config.yaml
num_hidden_layers: 8
hidden_size: 320
num_attention_heads: 5
num_key_value_heads: 5
head_dim: 64
intermediate_size: 1152
vocab_size: 3395
hidden_act: "gelu"
norm: "layernorm"
norm_place: "pre"
norm_eps: 1e-05
positions: "learned"
qk_norm: false
attn_scale: 0.125
bias: "none"
tie_word_embeddings: true
parallel_block: false
init: "trunc"
init_std_qkv: 0.0239
init_std_o: 0.00599
init_std_up: 0.0239
init_std_down: 0.00599
optimizer: "soap_variant"
learning_rate: 0.00473
lr_mult_o: 0.97
beta1: 0.95
beta2: 0.95
lr_head: 0.00696
warmup_steps: 200
schedule: "wsd"
decay_fraction: 1.0
decay_shape: "linear"
final_lr_fraction: 0.05
batch_tokens: 262144
max_seq_len: 256
doc_mask: true
train_tokens: 749500000
max_steps: 2860
dataset: "wikipedia_en"
Each number is 500 + 40 x the weight over its row's rms, rounded and kept within 0 to 999. Layers, rows and columns count from 0. Numbers have three digits each. The size before them is the row's rms in percent of the matrix's.

# layer 5 MLP down (transposed), 1152x320, rms 0.125, rows 424-629, columns 288-319
099:466469436507470451584485459472616525488514448472545483458504515548456524557459501540446509502462
095:501571494537479552487504511544511519534498447445559472487532438524499552526501473523514503455535
102:520540425452470508552524504506487464512511504483523404483512531586516447529496497480505476516466
100:482510455473521565526520498450545549512436507476484423533499454552480421465516468507503541568506
088:506481482422461461557532478512453508481472486531473522492533488474505507436501454475476565414509
107:528449502414570498538518534466493403537496492498499450538470505550473577491473459492528563494532
104:488565547557496591468518553418538482495460536478463533402545503469523489554552501550494404535504
098:518521561484535468500507513445482592516534488484546518475552459511546504519512478429466553492480
099:498475465478520533436469546456535491472479522563544496457504478486573524486503466503503491527600
098:490493529508560465508489552577431484527426541469379434468509542500583497485519472481443470541530
101:429487518515534525527485492488497498454452487485509545499485517424526465496463510507488453504518
099:447442527551497490409481519595549459438482455491420438474511496418457531483526468484541518535589
098:547551535505469449482533568471474467502478464476461459536496529484476535489534485419491568418530
106:430478496487512447435483555442549412510499443512515526497547489521542531471532549459441433527456
106:515526539440498445447563515465466494504477497525460545491476443510414466434495434480473479550510
108:529486458543517513470500570490489504464453451524546535495488426471524499498506471514508548491462
105:425501517529458548521530525500493548513534501476554508516450509535425492514500468498485533496508
092:484540538494524494481509496526470501526507515567534505478536501487481505502575467529540572488544
083:475517444582476505508493542523481504579569530541512543503439495503514590579573572546514550528500
101:448462532447495495529480529538487485505558513551508551432551529400500471543500511537513430450479
107:477512475525469494497494519439459491502482511447504504483557493566493455557509448513480492520589
101:485508478407514465522469536535549515471485466402523518490483494470465494494519504509568541545500
091:538554393504515492491508494554542568458511481513504533535506451577488526483513447517529408528496
094:532502500447515522520509468514462535484521422511609475450481546388442564514477541538491471495525
108:483538477472479506475523510492460484461523472441517457531501528455439505464514475511516503463442
104:517502487455436454490535521501461520537518530488590484493497571486484521484495544429491532450489
098:441479598493454576467541419485603491458553519513561489463531483522517488462530479544494454538460
109:523473454490450480563544458472456533500502475518488501501494449522466447441524452441497445555560
102:481441496516592522495541451465611480541502501538500515531542509451413509433475439520495443493503
093:411439504523503502488506501462445496467519598475506561475494519529490547501480580517511564541460
097:527491524478565465481450471591522489526499497439459484485478532467451457497496486518423535558494
102:482441472480477489471502484513499447489534508551540495499585475451424462492480566453460570498518
110:470529496522509511503502456495455531543464482506528475488535503533536480437404494600501569471553
102:537507530529536512519534527494422478551515433530562550463553457531461470546416514507458476458465
109:528438483527460556523492476517483491519414457556530493497486502460524498533517466539553569470464
099:477587523461486482533525503450489502486532556499504552530460461556477458481418470529464485574510
101:588455520475449496480471550540561560489547500476465553541459497503456463440511454493515559554530
104:458468520543525538540389475481475451465496437453495531498511497453450462441517494470468557503543
099:505477503576407537480510514562489498533494526450428523548480480561499532539499489489483487518498
113:523477481510436537515509509538457503564457495518447492533481557512433510533585447419526522466511
099:528552523514481508553452497478488516488444510480532539547506557431541472522474437556492518481518
107:456532554496486528505431514511535483486438553466538551498534446526434475443455556465531426451454
098:582536480498494530498470526520490490536514511435560527569497545454566526447474502466468455441453
090:476522512427407504426497454429491480505495456483504468496507457513449496461508453485469442576480
107:534455457549444531557599469552464493505481464503560488478468500475537513469466566516492494446476
101:452515510515445513559461456503523500547504503590523525494525537541491473540491511516528490588452
098:425501464498431498466505513484396514459503484479495488540498480557509443495534527507555461518501
100:509540495483502472514506476545442477502592445547567524459471487559547445447568500500478448447383
109:570438480498538515586480526484509455527465472510518507451532515566474526535550555490473477561467
101:545535442439512482472523490575581476432462530531507535553492521543495514494533481470533526476488
105:488433467495557451505498513516483537532496455471501424431471489569522567571476475561546447414506
099:533540455527474474495524529474505414537446455442521531444555492510469460411513483519514561460498
104:480473532485493521465469503504509485496593557492404452479565434537549528484483488494472533554521
089:499462516470460518542513457488473532535439443424461482476481494466446480467516497474478476511526
096:504540506570456481434503439466495524456456468561537477485476488477545522560442422587541552491556
108:487434520509476525529472455508492500598468439500538502574529544513506436506514470492532456561513
105:485434511532517580458439446515459429400545473514589520518472420490467462569520537479538469467400
112:537551491487497508571594541401474495518490513532553446457530573472482520524481530647398429531471
098:537480531530495478453530465440514484438495450550469632443570541569504465505452483552523508419547
101:522493471569536493423560450471532539489505487469501535525488484534521508457523464434495527566486
093:497546497462555452582499473506487430557504490454494491483501518491515532481528525471545475633530
107:488475447424464505491516414507471506471448529431413505474539481508460509481588396503545456489548
110:375487487424562529473388504531489522521506499523504502517501412517470456494457504503520485485459
114:492496460486459502524526482479472430447563448509523459445427539477510445536485503449555517444502
094:536449488525427464473512483465508492515466486517486479505470521439492509545490489534469422508518
094:510472527511513492471504540525506479513390540515517546500481433518451509512485495519516538519547
102:535517491596485527477450498534495537526534475488538505475441403511512516502434543471439497518532
096:459449613552521554529506406513581530540451481462472514444534498502477575621521534449512490425542
098:480503488548499478463429602517469488488491469504540508472478483449503515536502497553476497518433
105:490519536546476559488437442503463491533433458467519511513569521521446436519509560527503494559511
103:466447525498518541555489442486487514522512518490502488433503489518540599465477518513461466433489
106:512534517444482462433527470432418501481458493465517451538467436492518538573528489495469473548490
090:484445494459476508529557491490577559536436545473444536462446498506468470485563540451446500429467
102:520498506507458478535518514466475535518538451441489486576504479529499430471516538470552485557488
093:548517491511536573454512479454515479436505566522484524423498599461491482536462515490465499454450
085:581502583520564529476500497487517487497486491545472548540510471446535510538542471538447448518427
101:473457462507520480459460441503531536471482485463539488490489495519460530450534466532492498492562
099:444444431457541471454508531524584429566477470475505481524445468528438427548505500433460500486475
108:548522509458486550467529530631428487515422481525530428524509454433517497455483546517502576526529
099:485507533489527494436515514446493531506538553489474473485479493493449485462498513496505497573531
101:524497528562509545474534578505565498519528485497543547555552496511521510463506502483547450496523
102:546496530460444490531522461425516471522601494523487515539509473476471505519520495487494512489477
101:525423525516512458539501453436451425577444511537432509478513501480508477491470499505457525503477
102:483523509483535546528450485481486490444589465575431520468441460519508471539501524478554499544521
100:486451490517446526434510487450549491441472513527476496505523495486444559427545519490453559445560
104:518543612515473476525500538509467454464442505490549499548461508608511496520460498497521494477471
102:516554392477553465580496496475436551569472494454496459533459529526506515490558524513516363486487
102:519462498561579507468503522532494484556516465488530520478471464481581442438506426497456449455480
098:443446499489485438502529470504557467552544406492500465507549414521526504464579550441499480526511
094:507579515550489474386549426463512498535495526507500482526461509488472549559591548516534568525547
101:473515490517491501529552567461510535444545491512579570486504542441504511562566520512471440511523
090:467500524512444485510590509495463479522520480454508504461457529420483442511503500508527510477519
096:509450542454458542521509520502544478438537500499470471532498522529547549531503501576551548505493
094:528501497445478532508525472491532491511565511451561509533519508522493542510478533495430559530468
102:517492565547512511521493560461544504493466477500456474494469531463517526513571507392489526419500
099:508551464466516483522558527464468473525514469516501545501483519528584521532506532487564569594524
101:529413548468511529528572515437585548517450517521528529422492463517526499527538468451504521523516
106:496482527522449563492499533478457558493463522489523496499534480517558536595538597515536518479472
103:439548456483535491442559510526537466517532456475489498465498452461479503569484542512491594499502
107:545457519547531474571466493437520539488516485506550455480463535490491473529483480508377406528517
106:495532544516595501507489524531490514533516452493498524493414503452482459555525502518585411461478
097:513492532511503477553512474511523484605479447550467429434448486577534482552524505527482478498508
094:455509483640517539504576451515581523470523595533426476532490604533483428509530484531469515522529
092:516415492455522524455501532516482595422519518442443486492527592531533514489560486470560496490535
094:465493511496488463504434474460551518500440469547521466492538537491511527481498404495444542563468
101:487528502509459513542503475468530472450480518532448454528535552497503540486502502523461503584554
110:513531468536518530490504436478450468553511482502484510556507479492483530566513476470586531454485
097:541481466484515537566499500500541454471525524529484477484411534489521536422479536525432562488466
106:480467521502433498474596570543473499533543512509469551526537489441513435530442456506529580525524
098:546558527525484518465525554555515525508493419444533480436478524510492428495462498541489482460556
105:490433546495540531471501495459444474483445497474480474470491514477537529499578506495479501507512
092:468495478590588488463480485509543504427505527471468531545516506495492513467457496498445531469477
105:455521485492598461496494532509543520522561458507487527463482495508516543485541509525533616541523
102:508462507505503502451520486563518500505452493505458462586544485550506513514507498458501434481508
091:457438518538492469489492425515543511498506485528527495513519473482550483442480431440401521409506
090:522425487513500530493540466463479551482499496500474459535494440485515516458522484524419551566485
093:487503452495561513464492580489475464510574545469601508473463462520501477486458514482470400576565
088:487493569469587576528567451479526518571516512529484520511512534440506529556494486512491542534545
098:535439460468481491497473440511520482526516510493457513533502553440487519452522524495391520538512
108:465465529493490583518497449499493491491528499533528449497472512540520520485550509497471642535525
094:445454516500464492486482514470494521440506461520468509427509433519501540498524508532469480476466
105:488479408504502436467518493512510456502504441511492504500463488446490549487565547530456481480529
093:558437469496454501473548497495546457474478514421445391494493506539461477514534464479458469549483
103:447504469510477519480468568482520492518507470471400495551501533542497491489522467579508543499497
106:487471453538586531411450540489507489606475473452522514499478521559530518529565465477472540445520
103:481490536487549486528496478476504474470478476601541440525506440461559465460543503425478456454569
095:494473529533511425479519526447539530465503477529544504563464489482526479538542447516526503474557
088:498571564548513532460587577484508494470594506488569519460500501543502484526557441472509557460527
105:456508438515516534584526476557503514593499483509502553484516470419440497436444499533545497519474
102:505500527497439522452520491500550514520425454440492532501505522547537555558435503532490519465503
102:452479545455513555470546501461487546483556504524473426534525466409508467511472523534448488473429
103:510490501530440426466502503542568467545385486541486528547496491456462523530442562474553497493493
092:502451482549526473410498506543547529482601558515542546514516458526496472518446581499541470502500
100:467444420470524491445544510502436503499560547465525419494509506560506545542560551468521520491511
104:493470507425475445489503524538572502436536497472491493528469495525602456522487542532472419537472
096:577521519470518473521535495513495538472458413461496474530506528467549476480487484523541569509533
092:478550501531492509516526391571560464504460493516530518564507504525450487552519481411474516473446
090:612531525487480519514441460489510497474492452523494525498532450532506492503492501404520551469454
095:530518515520518564538542519529442491554497462513456555483480513464445532466500545468599503485530
093:588380511583500526541468492533440475438478473510540482500482502489490545501396528534466532500532
111:453476483422497464481496538516540460501531498468458583420595542510464439445520571472519445505496
097:467524500532395516492462488512572530556449494461488541503412531470502575456456553551450552516558
097:531542540535459531533443518526494507581494523483514517507469434575527416505506511473564479559522
109:504530566443467430513420496491449476481524490542507562495576488510559508541476462476496525506485
104:457499485542487511456576452479487507495485555461444517525493503515529534526503501594500519411533
096:433502496552520479525526416534542624524459490508448497513521538505565481498537534439518502510463
108:517455460455553512534585465510524571533462508517497477560513487564546506524543486565525552512469
098:525440540530530492418544505559505486516420522532567484491449508498496385517541466403484501531458
097:465485506539436551521494472562472482457448475430454510457455550444480521504496488462499523484543
103:519472485500460545540493460545587521500523494498490469461486514435476437438473516484535469427444
091:459404514470501521476498502506487445516498444540461557539477480561430536570467497504508426512512
087:487523466532494533496553473540491504462515490518502421500482452543471504475386526592471537482468
095:537466426488516518529560473510459546509579439456515484548447436423465404467471492535422521477551
101:463487479469614501427507493532443449498476544514590474497532494492475456478450513538496475526486
091:487488519550527513516575479458533559516538500442495508516571413461550489442528527528518517497517
100:522519509534490513589496544605489533501520500449540586487541442547508462467472474562465508519480
098:475508569471543450534441538460425455515530493501498491524486457459489525516563525555473489522561
112:442486482524522565611552515513442458516587527486537468489557478483499526517589510515477422442465
100:419530489501530506523563510471436479558458503480486464443472479466522465524466454561587500482481
111:433455448435404519594581519503459537549559494517471488553535489493471440462495486506519418511507
101:432526493430441531514513584564540418552503391460509515512494487450459562539515468439530472530452
100:527490454483549500484467446494516488486469476496518442495505506555427492521529419434483472431472
105:523512457482474519558534506482453490454512515417430416478518526489501465519583472484508408425535
105:485507541547474423496568476541507476494530479462533479590582540469537531526511437539487605491526
096:540516483502482523523537463485531508514527490564460468515545486518516538457463491482501459533484
103:461546501498466455499496541473441408473526498460492559483509485482449452532435488495510489524514
096:541462517456508510554447529577540519511380492537521574530617504468529504552451575496500537432550
107:506506523511482474506528467478490522524535457481425468556516419470464444498460514540522480589474
100:496494575455436491494480516489473545469524493480494508557538481481433487522529443539510552515432
089:503536548523579448506532535536558533474505542570553519531478469613520460558507492531454448553553
080:467518561495490539489502480495561465482518469457527499481496524535497544471535458503451529538460
098:424472521479519484516449474500412480548451393503536464519494496472515460522458531540495486523534
088:447496520487458547463479497471544494489487499538514481478546513500534457477476494482529517499503
095:458449436461429501442495518495476573479430477535616519448501565481520414522487553517461474526515
089:517435548459483548501437512504445529498477474427458501447431534484505448502513513544521541466524
095:512532501517529519453522510478529550516550497559576505509527459436497517487475508504430492480456
098:514455430456476370476557451585525545500544550460484544474483518573495529473537525542563472564541
090:462482568545516540493476508559450434527514523485477463464518543522420534531518471542543523538499
107:525460561490446484532548498536518503502532414551470403461531478437467488517507539505485522495536
096:471540602523485522576575479520513483455497588565486469493569510557535463422473520543488504511588
106:470439492493488469566504492536463456486524412578509465520498476459451502555526537500498528455458
103:468453527454480442527464502540455504394475433492436592535451524455466531487501496506469492477537
097:472476494468467522515540563489420498492497461489527487523475543560509427439522536436494560446548
106:537501595512517526503406526492437491495532529557526590505454429579497460456482502522532554470498
096:473479479500481492505503410496517531464482502460443470565545543492551557494477489527487517445475
099:565545416449376509490477488546461501471554475493468517481601442516412508481484501487486529442472
094:530521511437575540521504524454511493460511470508515522522480437509616467497502534501502504497511
099:540506497524513455523511447472510436475511507467448449387513458505491557496480513592499471496442
098:400532516553464469494429559518602451536514491529562452505447501474470502499473478508519530516462
094:434509478515447555452507511548529484496475501546515499535478543543508514480458486503457493487535
096:515456484549467492412432565468493562479571500530566555561524475458489487545530515561467469516453
110:464594498440515558415491526435517428532538521519532538487445469545564480477544551473521477543527
092:503478455481634507531446476537469492502465467443481523422470451462440573464488490546483523506530
089:475544514538494507478501520571578490523449502525468447582507508467505477458511416538452517505537
105:561614471432496502470449452511517435569540496521577559486463521516452413502516489525530498527513
102:496522449514578519491452515492466498549521456495546527469556518489532557469449488485575546493484
103:467569468453586524469508510494513524446437482475489486469531514446610515507498454512461501549476
097:511548554463428523519516499456540478550514540549504557501499436476554562560468471566476526499488
102:586529550494411488517508438503497544549463565488484489417440520536481490553501507501551434476500
101:485468576542516481516479526559519497488505520501554441508517515496513462439512503481471405536480
105:587505481486448504544479483477496508524483519482502473456506486524489525499547486541517455517475
106:508432530485542502445473561524464470486528506551415540496503541500437448573476512607524451566516
090:521531455453508454475477518470509457502464527500517553503549572532450559514517607405601508529500
098:463416564495559477537471567467499463477462565521487527435570462563491516539453567501523529433538
095:530530563549543506468599506409542593421539448476534475463439495434472460508532443499539482502521
094:497513522489491459430587533520497518487508410563525549459511542436569571503551477503553527478511
# layer 5 MLP up, 1152x320, rms 0.118, rows 425-629, columns 288-319
099:521467503501562474481492554506596452525534522486581509522577556543501573449567505469515459504549
102:502486533434397508560481553446513533498609454513516497445557524527518466497571560457510503510502
102:505440483487533431512513501519552445486423485484480499492507531514481487466476494491526485503522
089:500482507476540426510470583527542481568505515518474464478403504535498459521491488508450420530438
095:528545560467579494481430524537480540469511556470528472495531510427413541535513550475559494461470
099:555566456438499508443524541501528533527542418503456500480489491561521603445493493448506494522547
100:483557475553445509528491557566465472465529499456483444505509462532524473530514402506559514488474
098:470491467512463478514429497496528466534499488459392463523524454395499491519555459572473525523441
098:444529485517449479550507522439506451519555583489545489521521527579434421491436497499540555498444
102:591477490423499520483513473489523520473491508444488502595527521501547533509517505474468468535473
097:549519469466487489523480504547489499526440523529503556447560530458492534468529554636486527540468
099:513454524549526519526493528456516525485437510522570546508527530496501490433539446487484471458553
101:502490570519501569414516439507522470442492523465529522504463453466538533456445496501458432478481
100:573427568525593467545437493475473500432518472520509439514455475480512574505506475412533536541504
098:524452482546496542499491431484492495455537502471479565475497507579510445493526471575432558509501
104:553474461554411437507487526560479529520480490523507523530569452516468521513568468514505501585470
102:476386500566452411523479485544529534497502517478517494522448473491487541523518489440552519533489
093:520517564440470509507440438492464516476479545424525451522561542545574466500502384416522534490459
098:419540466425454552536426436527418493443434524507594463511475516559531503488511517491506489468454
105:478566472513547560437437455518548466520498553488512454512548611464482565501541478384630546540487
100:495507446584477570454506523572502553450558475475437506533431476441464536516522508485487503493561
087:452506545454572515516450514465498474461527513460494472481492547512550502488526564494545532447554
092:470500466546508529561525525535505518547545553547375512517563450533505460516489524522423478538471
097:505478493525451505503434508470527444533537529512446515449539521443486524424470562464554569439443
099:457472562510458518480472503480459507538489482538423539467435469518513483488468482451517527504560
099:503509461478529484435484522525526532579564498578517490494428480525476413496509535469523493447536
105:526514505532449511492522504455469519547484465518486517540525421487440467475472484500584519484546
097:566462501503556536513457534496478520529527457448559550495537482437525512569530536481514523475501
094:480539530488393491502504416510545442444461459548496466523471548514458591481526483460489470457484
120:515424525479527480466457508506524535456544543481471505462513469501508536510431482475507533508491
099:503497468517540600511410523581547498451563556485477463551499563469479482485510530478491482477526
096:498465537543523400516523362517505480491529473439460497574443465543477524497536506455509471486519
104:510430483513473517463518507479433481542507563536493482571567533468477480447481462513500454470452
110:541546434469492523523403546452525507523497449572465406610491523517507512529567560497484499495473
096:602449502482505533437447515487541614512518518541432483472559545452503445453529544453391555493530
097:499538493498516463523478448521515512541444547519529497461575468504467504557481507457474444512478
099:578461551502492501513565443515537530486447508417472510553525516458456548572452442461436485527483
102:498452526562460571479512455452529529498471501469463524512525402467479493534494541558449454537522
100:510495480488458498434457450450521479508535449514501431561526510466498539498444577558513485466549
099:554541516525418423581482529471502489472456484547474543461534591517523508525481535478479407484421
098:467509523540559510488480458490490492502487560507501472538508497554559490518489450449408477460494
097:450522545489537450494494436504514573528489618505452477542468496524460531523553509498563480458556
101:524417435476561584477500498484574543458515538553488504480421507502558458493435480488517526532507
102:518519468393516605444466481497529516521451508458478510480516509508504506542503496472535572520474
103:536531548494500499558486515518457519507514497434498517534518539547499549465524471600446449531563
101:572531483540476532531528494543545516454508482482493473526555506447561446504552536437464485456473
099:548499506518508500517389504487565496498431497485539472485534568519414565484472476525531555538534
096:517478474461392437496524533461466538490503539572467549584555464532420561492490439536447486482488
103:565405503435521495519397467466561449477515499496527481486504528544483483515575516491464480504518
103:446506506498464564500504452535485521471518511455501507447486518549485498525494470505532470507487
091:495536455399560497494496510524509537508430512543467474514493442486502489484519473547455530530536
102:531584475463486466457518544379428550471489481536540549427476466453477517556521514534595481457503
099:449558565493547516493434499478462465564512554471538588464504482518531526552464484536526466497519
112:505477547494534441576555397516459551553473519413557459568437539483486487584529487501488487526495
104:583523475470487536465543451522507527418521551473497582545533526563458518443440502473489511463540
094:507509492471522496512491466499500487475516436516476519581464484410552519499464551515549500498545
103:536513549524514479525445427516475596540521608488496487479486476526483496545469512539494492457484
097:574455550496518506456479522532458536500513454460468465485542447485439498518453483450527544507498
095:494490473506497544526452486493459539466509509426531501485585502470538538496515500489483516477439
096:537560524547458571507526451599475562523521538491461485459494469577455483483502479493449497464497
102:533409581475463551422531483437555509489502563528476503554449446531486530534509451465454456486501
096:471529559418517473494475422486506449482490515542447497497540523485437529496484504506464513560531
103:536473493547536545475452516524507520526473491512513430487498493481506466526537479463551510468496
095:481552510492542555526466585456417450522424551562525511448494493461501513453542481473515458498469
093:468452478529483534496527491510486540447531497452547578450506523532483511496506472464494473472581
099:489473491501487384508524454470480509438490461496425532503525454434456461479486554483477529474553
102:489480564478532526476512442521512451480468536532490505508526510422527431440534451505479558546438
095:529489511518477478515458438518487463543589559464516527497468527476427482444579507512484487506497
103:510530545543541394535499427467491507536436521505518438480522501480495518463516550496505465445521
108:499570416569452488499534437504536458473600498525511518527524502461495493528474529500497484532510
103:463540522500466503429551511577568559484574472451511571522540534489445447560472421466475521499418
093:459507479507527535570563512488514496563586518519490442515539470448421441463476581542470429523528
101:462577463527394503471534489455441466473540516493443488446510524466518499469505469510559492466526
091:504501495503447503531578472494523468540490491477514488469562497498511502457536514513527542468479
092:525480451531535447541553422518467531474505535421566487537530428533461516503433565535432484488553
101:403467547492468532531537446543566521533479537465532431498468565446553560483461485475456483460499
094:534535557528495583547503492512459560531524551529459534502490475521455539547497480462497442381489
105:540526455467524419553481481553544441473499519465535508547459535487526538528489512506452493542544
104:499512507504532467512487485539498491446493447473520546481505478506456444481514483515487494490519
097:430490497470529472452515501496491456455483521490492490523518617610563494500472479454476458453448
101:515468520483532516502494494513522507522454540481524496467473527509517455536577524420482525467485
099:481510465575540458527403554570509544522478578549514467463506564492464483521477497566474512447510
100:410444529497553429469482447521511524508479453491575551483550460558498575534460392494467455533509
101:420524547553494505477501498498513471411427492486498507573460559420551524511491493468488578457541
097:477483403415515510492521428468475494563499520513462528461557494540481421555525501558459539560524
098:468516493473420546503539504500508448484587441597476524403513483498566461475501509549516468489529
099:544500520467481507532459444490476506507553500483494440509470465551418555473504512497511542486508
102:473487460523495548564477534474484557428544578551412515505476554556475551514487512494522507417524
094:434500465506524497483417508490459459461477492514520532476570475512526451475561657499519430497494
095:500490467516497563520463436532526476518483559492539492476463496519526429544487482479480504494449
096:513490453470549481509455450412558475461530491487480492473531535443526569486419462423507499525503
097:497469488571488467540578537556545523525461558486488474552530520482458497497560572486521526486483
096:505436565555492538536546526479453546514555523498535409504483520448466468529508488577535458480466
106:554459516559537460487498486453484554573516479508503446555433516438512494485470545503548555383570
101:452512549503432543472564510490492525539571523471476525539488522456516418500502563460510509477500
095:530476481530496501453484435504543524457568542493468448522492518428517410419482497491373447526528
102:486515450536515515517459453461502501526518499451461531535543488531538476503519516536555503563505
099:474504537495535495544570452537540463403535489505467527476483519509448496529477497513516572477503
099:454483483460477523555488534610516543518581501548489515584461533467507475484509508447511437512559
100:516482429476511502549473559422484440481491458537432433484547499518485481450493523469470499537573
102:488443473496519528547509489495508531451502517455560519473500451483559494477494523497526414485494
094:507452510477540505563501524512505451494497473481602486456483585543407484525491565537519465533489
096:512443479502491517524468579481544507449476525528489524499518436425505524573471516504503562403441
100:449571523485564504547514442567504482451535490532537564471491462516542468493428555456452460490541
096:532482501518511419545491452485501479530549539530481539530496523520538466449502457483472507507434
101:531435480445505512504484396517458482462471506465511489487548552435525534478429434500495475538525
093:463567544517496509549557479500518539515490454463448493437496497420442483563491503483498444512569
101:516445527454527558479481499532515489521596499592467498501485475492464514439539526508506499469493
098:453504487525461448538490477558563489456560515510550478555489538533519520496485472505461520538482
105:439516506465524528552521449468495430447587545597515458455538494480595528473537410456463464480485
095:594441517510473469475451480462514516469534557508452508447447532488414496490546452501587501427568
103:462489445544512559438489512536475509534482474505497465501495539533518425589510485543523498534491
103:441427499544453458501488519472549573520468534412494519404513470490480541493490497466533526462518
105:460512488493549460517500609458457475479503484495512551512502500416455456490399549493491489452440
106:529419485561508452522561505479565491455511475474519443517504514478580485547520552578550509467578
095:524451519472469483591499540482498542538503551493481481456531464517457509488490516467451530467551
102:498481537588431510494534488516466644487480552437438467544515550513437534523532562520547487457463
103:499523551539501461502389537449522472446534470527472555541459505520459484541508484526562540519509
108:450467507456504494566544487515451521424558502505511563414522424496458517484527498479434483431448
094:519470482506471504524473527476491431500484450467540481476503517459477583481529559537454578487575
096:448548460544533532450485536495498476458463476537500519490507524514467466492447504529535502496376
092:488524484469515461494514563472442540534524517521520503541448460460512566403500533513481469477518
102:462486520509499506520549458473531512506479462597512481475452505466580534418583478541496510528485
103:486510519555446534613539483509532545474514468494536551504481523496432534493430498536472498484469
102:448476494637510500471422546483492510432546480420512549509456513463457459543472519532529526482509
094:515565505414474474548487449513458460405480502466472505468488543480461507570510507498539503479534
091:534435590560464504557509487501523584480466487545456474544501469506466521427454492462474466446447
098:585499504576449530493451465454469462462563489526504532536491508464547489520575539449526520550471
099:513472465452484442487436482491436554487517468505462518517474578519500492498442492478501436479474
097:504537501498457440496510517543495490508518463517461528454509537560519539526466541457525446523549
099:522501533440530521511508432460465481493514513472523429546502439492438420560542456507470484397443
110:515470508533513486531461529499575503548537599463472508513510492518561510483559476460512537470416
103:543477452570549536462527527448566549537443496484520469504498538551541528465486491420503471490516
105:560528532484465486546469520520495493459473515526537530476453484531549535474527502518479494438496
095:453477479490448559467469460527543470429509497443510514474472516486440512494497514525498535485516
100:494393522454471601528584500584434584526490515522424553512506513486458486439505475454493457462512
103:451547411562528467553568541438532473495481515472441505461515515491509503482553490431547460616607
098:467470483481503473493503518497568477489493457461469493498504544473479536538479494540420456552513
098:468528523498466516517581519489456507440572546486492473541528563454537451504548472543553542475559
111:485511481522520585519478506487548454547500476469448585514460527478492507446457528515473537510503
099:521465534513582542536536449454430503495519541536438503548479453444540415496523523543448480398475
103:476425462457494584490529503563458502441531492507454479492461520478513547571521476557482478435439
101:556463472536487547528547512570539509428438506501492506557557498524518523546487470525509463465514
102:443487430477489575533480448489519536557546446531455463469569481559528549515438455485459523438504
103:473516457550542496531510515528486434480503542473518466520556473564482550463510456430495550524573
099:531499515464480497432451419463602512516523466489565501448450571496461498503532552377500558516513
099:395529586511508550553518497504527533516497532493480469562560543504477574476453558524504521439508
101:510516497495488475486531500486491499520523456537468510532556477549417497476512599595539560503499
102:504481465608504477467515505478535466535519549546535522536521541546493578527392580551471490521541
098:531426496572533485512475478526478492509453473471505471494478514443529485486514486504528501516524
092:460493540509514474464544580432529461471524510451510536521502553475504566522566568469507471498525
094:488553488519515464512529563567516470502494533489467495476539474509485487491515516442559442477506
095:522493502466510471552483479579559467508491518428532601529495543449617590512536528562518550478512
095:423496422529494474506490534455501558445548507560443463526478536412521521532527483447436591495483
101:447525559533519541443536502429528510495464509438451547487484533542455536536484512552461494489533
102:491469532530497473471472520445528544494433518515494530442534465554491490434480396506488535477576
115:515518503489427541501447537540526520505538539489443487498524525493468553476467521499528467423408
100:555467513417446539464441486478516548505533543506511437469535554527525468514474552510492532539505
100:423533481531505489499551468430512484552389515578458573460478476551514524502429513521432508514541
102:445489522487509436542515501472498564465466509400460550528484525453495533563456519508477545526510
101:451611454495473490496426498388475504534543483478436525504557489450563464485531520551501440499467
092:561438461512550535454499555581577602435518545523464464516464450447492473501526538423586520448470
106:398559535575453491558480493466471534551435525504492499448504504488529510610497417481448470486460
098:521460507462582531448500501529540505466500484468485550439518491496419459526538468497561534440526
102:503436536457491533511521525487533513499536539468462524496489491547539449395532511477500480513515
099:518418461523459523547543502546541579537450536497467498494475495398540493579552456520503589485425
106:460494497478487491450471540454519462465513528485473580476596488485507506533552467466455521446523
106:460464469537527457574484540421474494541441461464506413503509518556509547485465555489447534402470
093:385478491474503468500498497475460418445510539492494411449536470588504536542450457484492454489457
100:535547473540440463464529447500526494514503580479453439489529540484475468556424535570510618507512
098:522568476514509485557581386533532531581552534504539494468506598487468527461426444552591485420521
096:518458456511510522505535481486479551519567458411527523547466479450468507531493531536521526504581
092:551488497494505508571480455497507502483529604500442493503518446518477572485563507530572537533514
097:500515489518520459460542465486477449468457499460505521518515493500532551515486453524507463445547
095:541441537478480556503490471352513540459477463464431442436447591494436487513521483515494587483467
099:519495535496482487469500488498578493536547450530482574425519480490520522433491477527423485555529
094:512567445477523441457522513526460459486492524495422492495509506479547421529485504502442456402477
105:451496507385550444499492478526450532529539502491381494426486606450438464521527526568459456560554
100:451430475540518493533461515488528525521493501481523469524584472419454515537504549498450490513484
102:487512510479459524493537495571468408454417513468514455484497560443474504494500489501481515541453
099:532507523483503506552469498469522515551592533565460435538430578480494461551507470556542537480479
101:553493558595493612479545465496466441436456480498508472477446537451475522453501477433490508519519
100:442507499508438509535466468542518496459567501475517499445521531555501455487488485505520527461522
104:413505470533477461479407526498537580448481542425509509504525485503504503460516483508566472500485
099:493518504487527567516414491461483523495518524550524473546532568471493465508425517464500432511473
091:505514517482513480602518456555534477493476573484529543541524505485429465420478451592447412502469
095:477471498500510524492500533471475485491433511502484490511520559490513492486509480527458468494520
098:484548504449524415452460482438547454483504488531506512518514480505453489529580489490501510499477
102:517471583475485414477535470446513520506517523466499488517502454477480508489484537495567452549511
102:484521568462521558455490476515546508466489487458505428505439474495511510502505495433524478470471
106:485468560541470538551507487440539476473441500436474570525513544541464533544532532506491535496551
098:528529583496472464509546473529583537495517495448519451500471465509580501509516515470499532433460
095:442560526530481458509500461391520518513533576478488543455508520558530557472466521495513513471519
104:501492490489506513485455498511471444502495589527511549435437526480506569554550420518505466517534
099:551469522469511516536486541440503502488537558535494525506480505440524452532473492433556478544559
099:575489519470501481492510415424459438405545517583548547534622433443467496431568486530540446477519
092:554504436507557560545495442468544502518499518452527528552516524416535506513532536445509574504542
099:499496513463436542561548515479522471503427454444563511606473534422511442490529492527475509544488
096:550488541533450482508491499517542547427504524454494434546455469461511588527506531497504521456477
096:537519555553405452462486518515475572533562473580532477563463507544480541443427484545539508468487
098:487502477501468503439472529482485495492489429505470507560553534513542493469544574504455503442403
093:467469499530441545469447468545491531537465472451469424435548514480532444480502477518453470510518
097:468504520462501528517549479462472520434531515431519531475436446508523530543417507521533517534601
099:460556503544529560488502494549502537519560584478465580493438454474451557457442523507500526421472
096:473496528541484570555464490518535576486461468501480521486480481567487467459424524547554502451393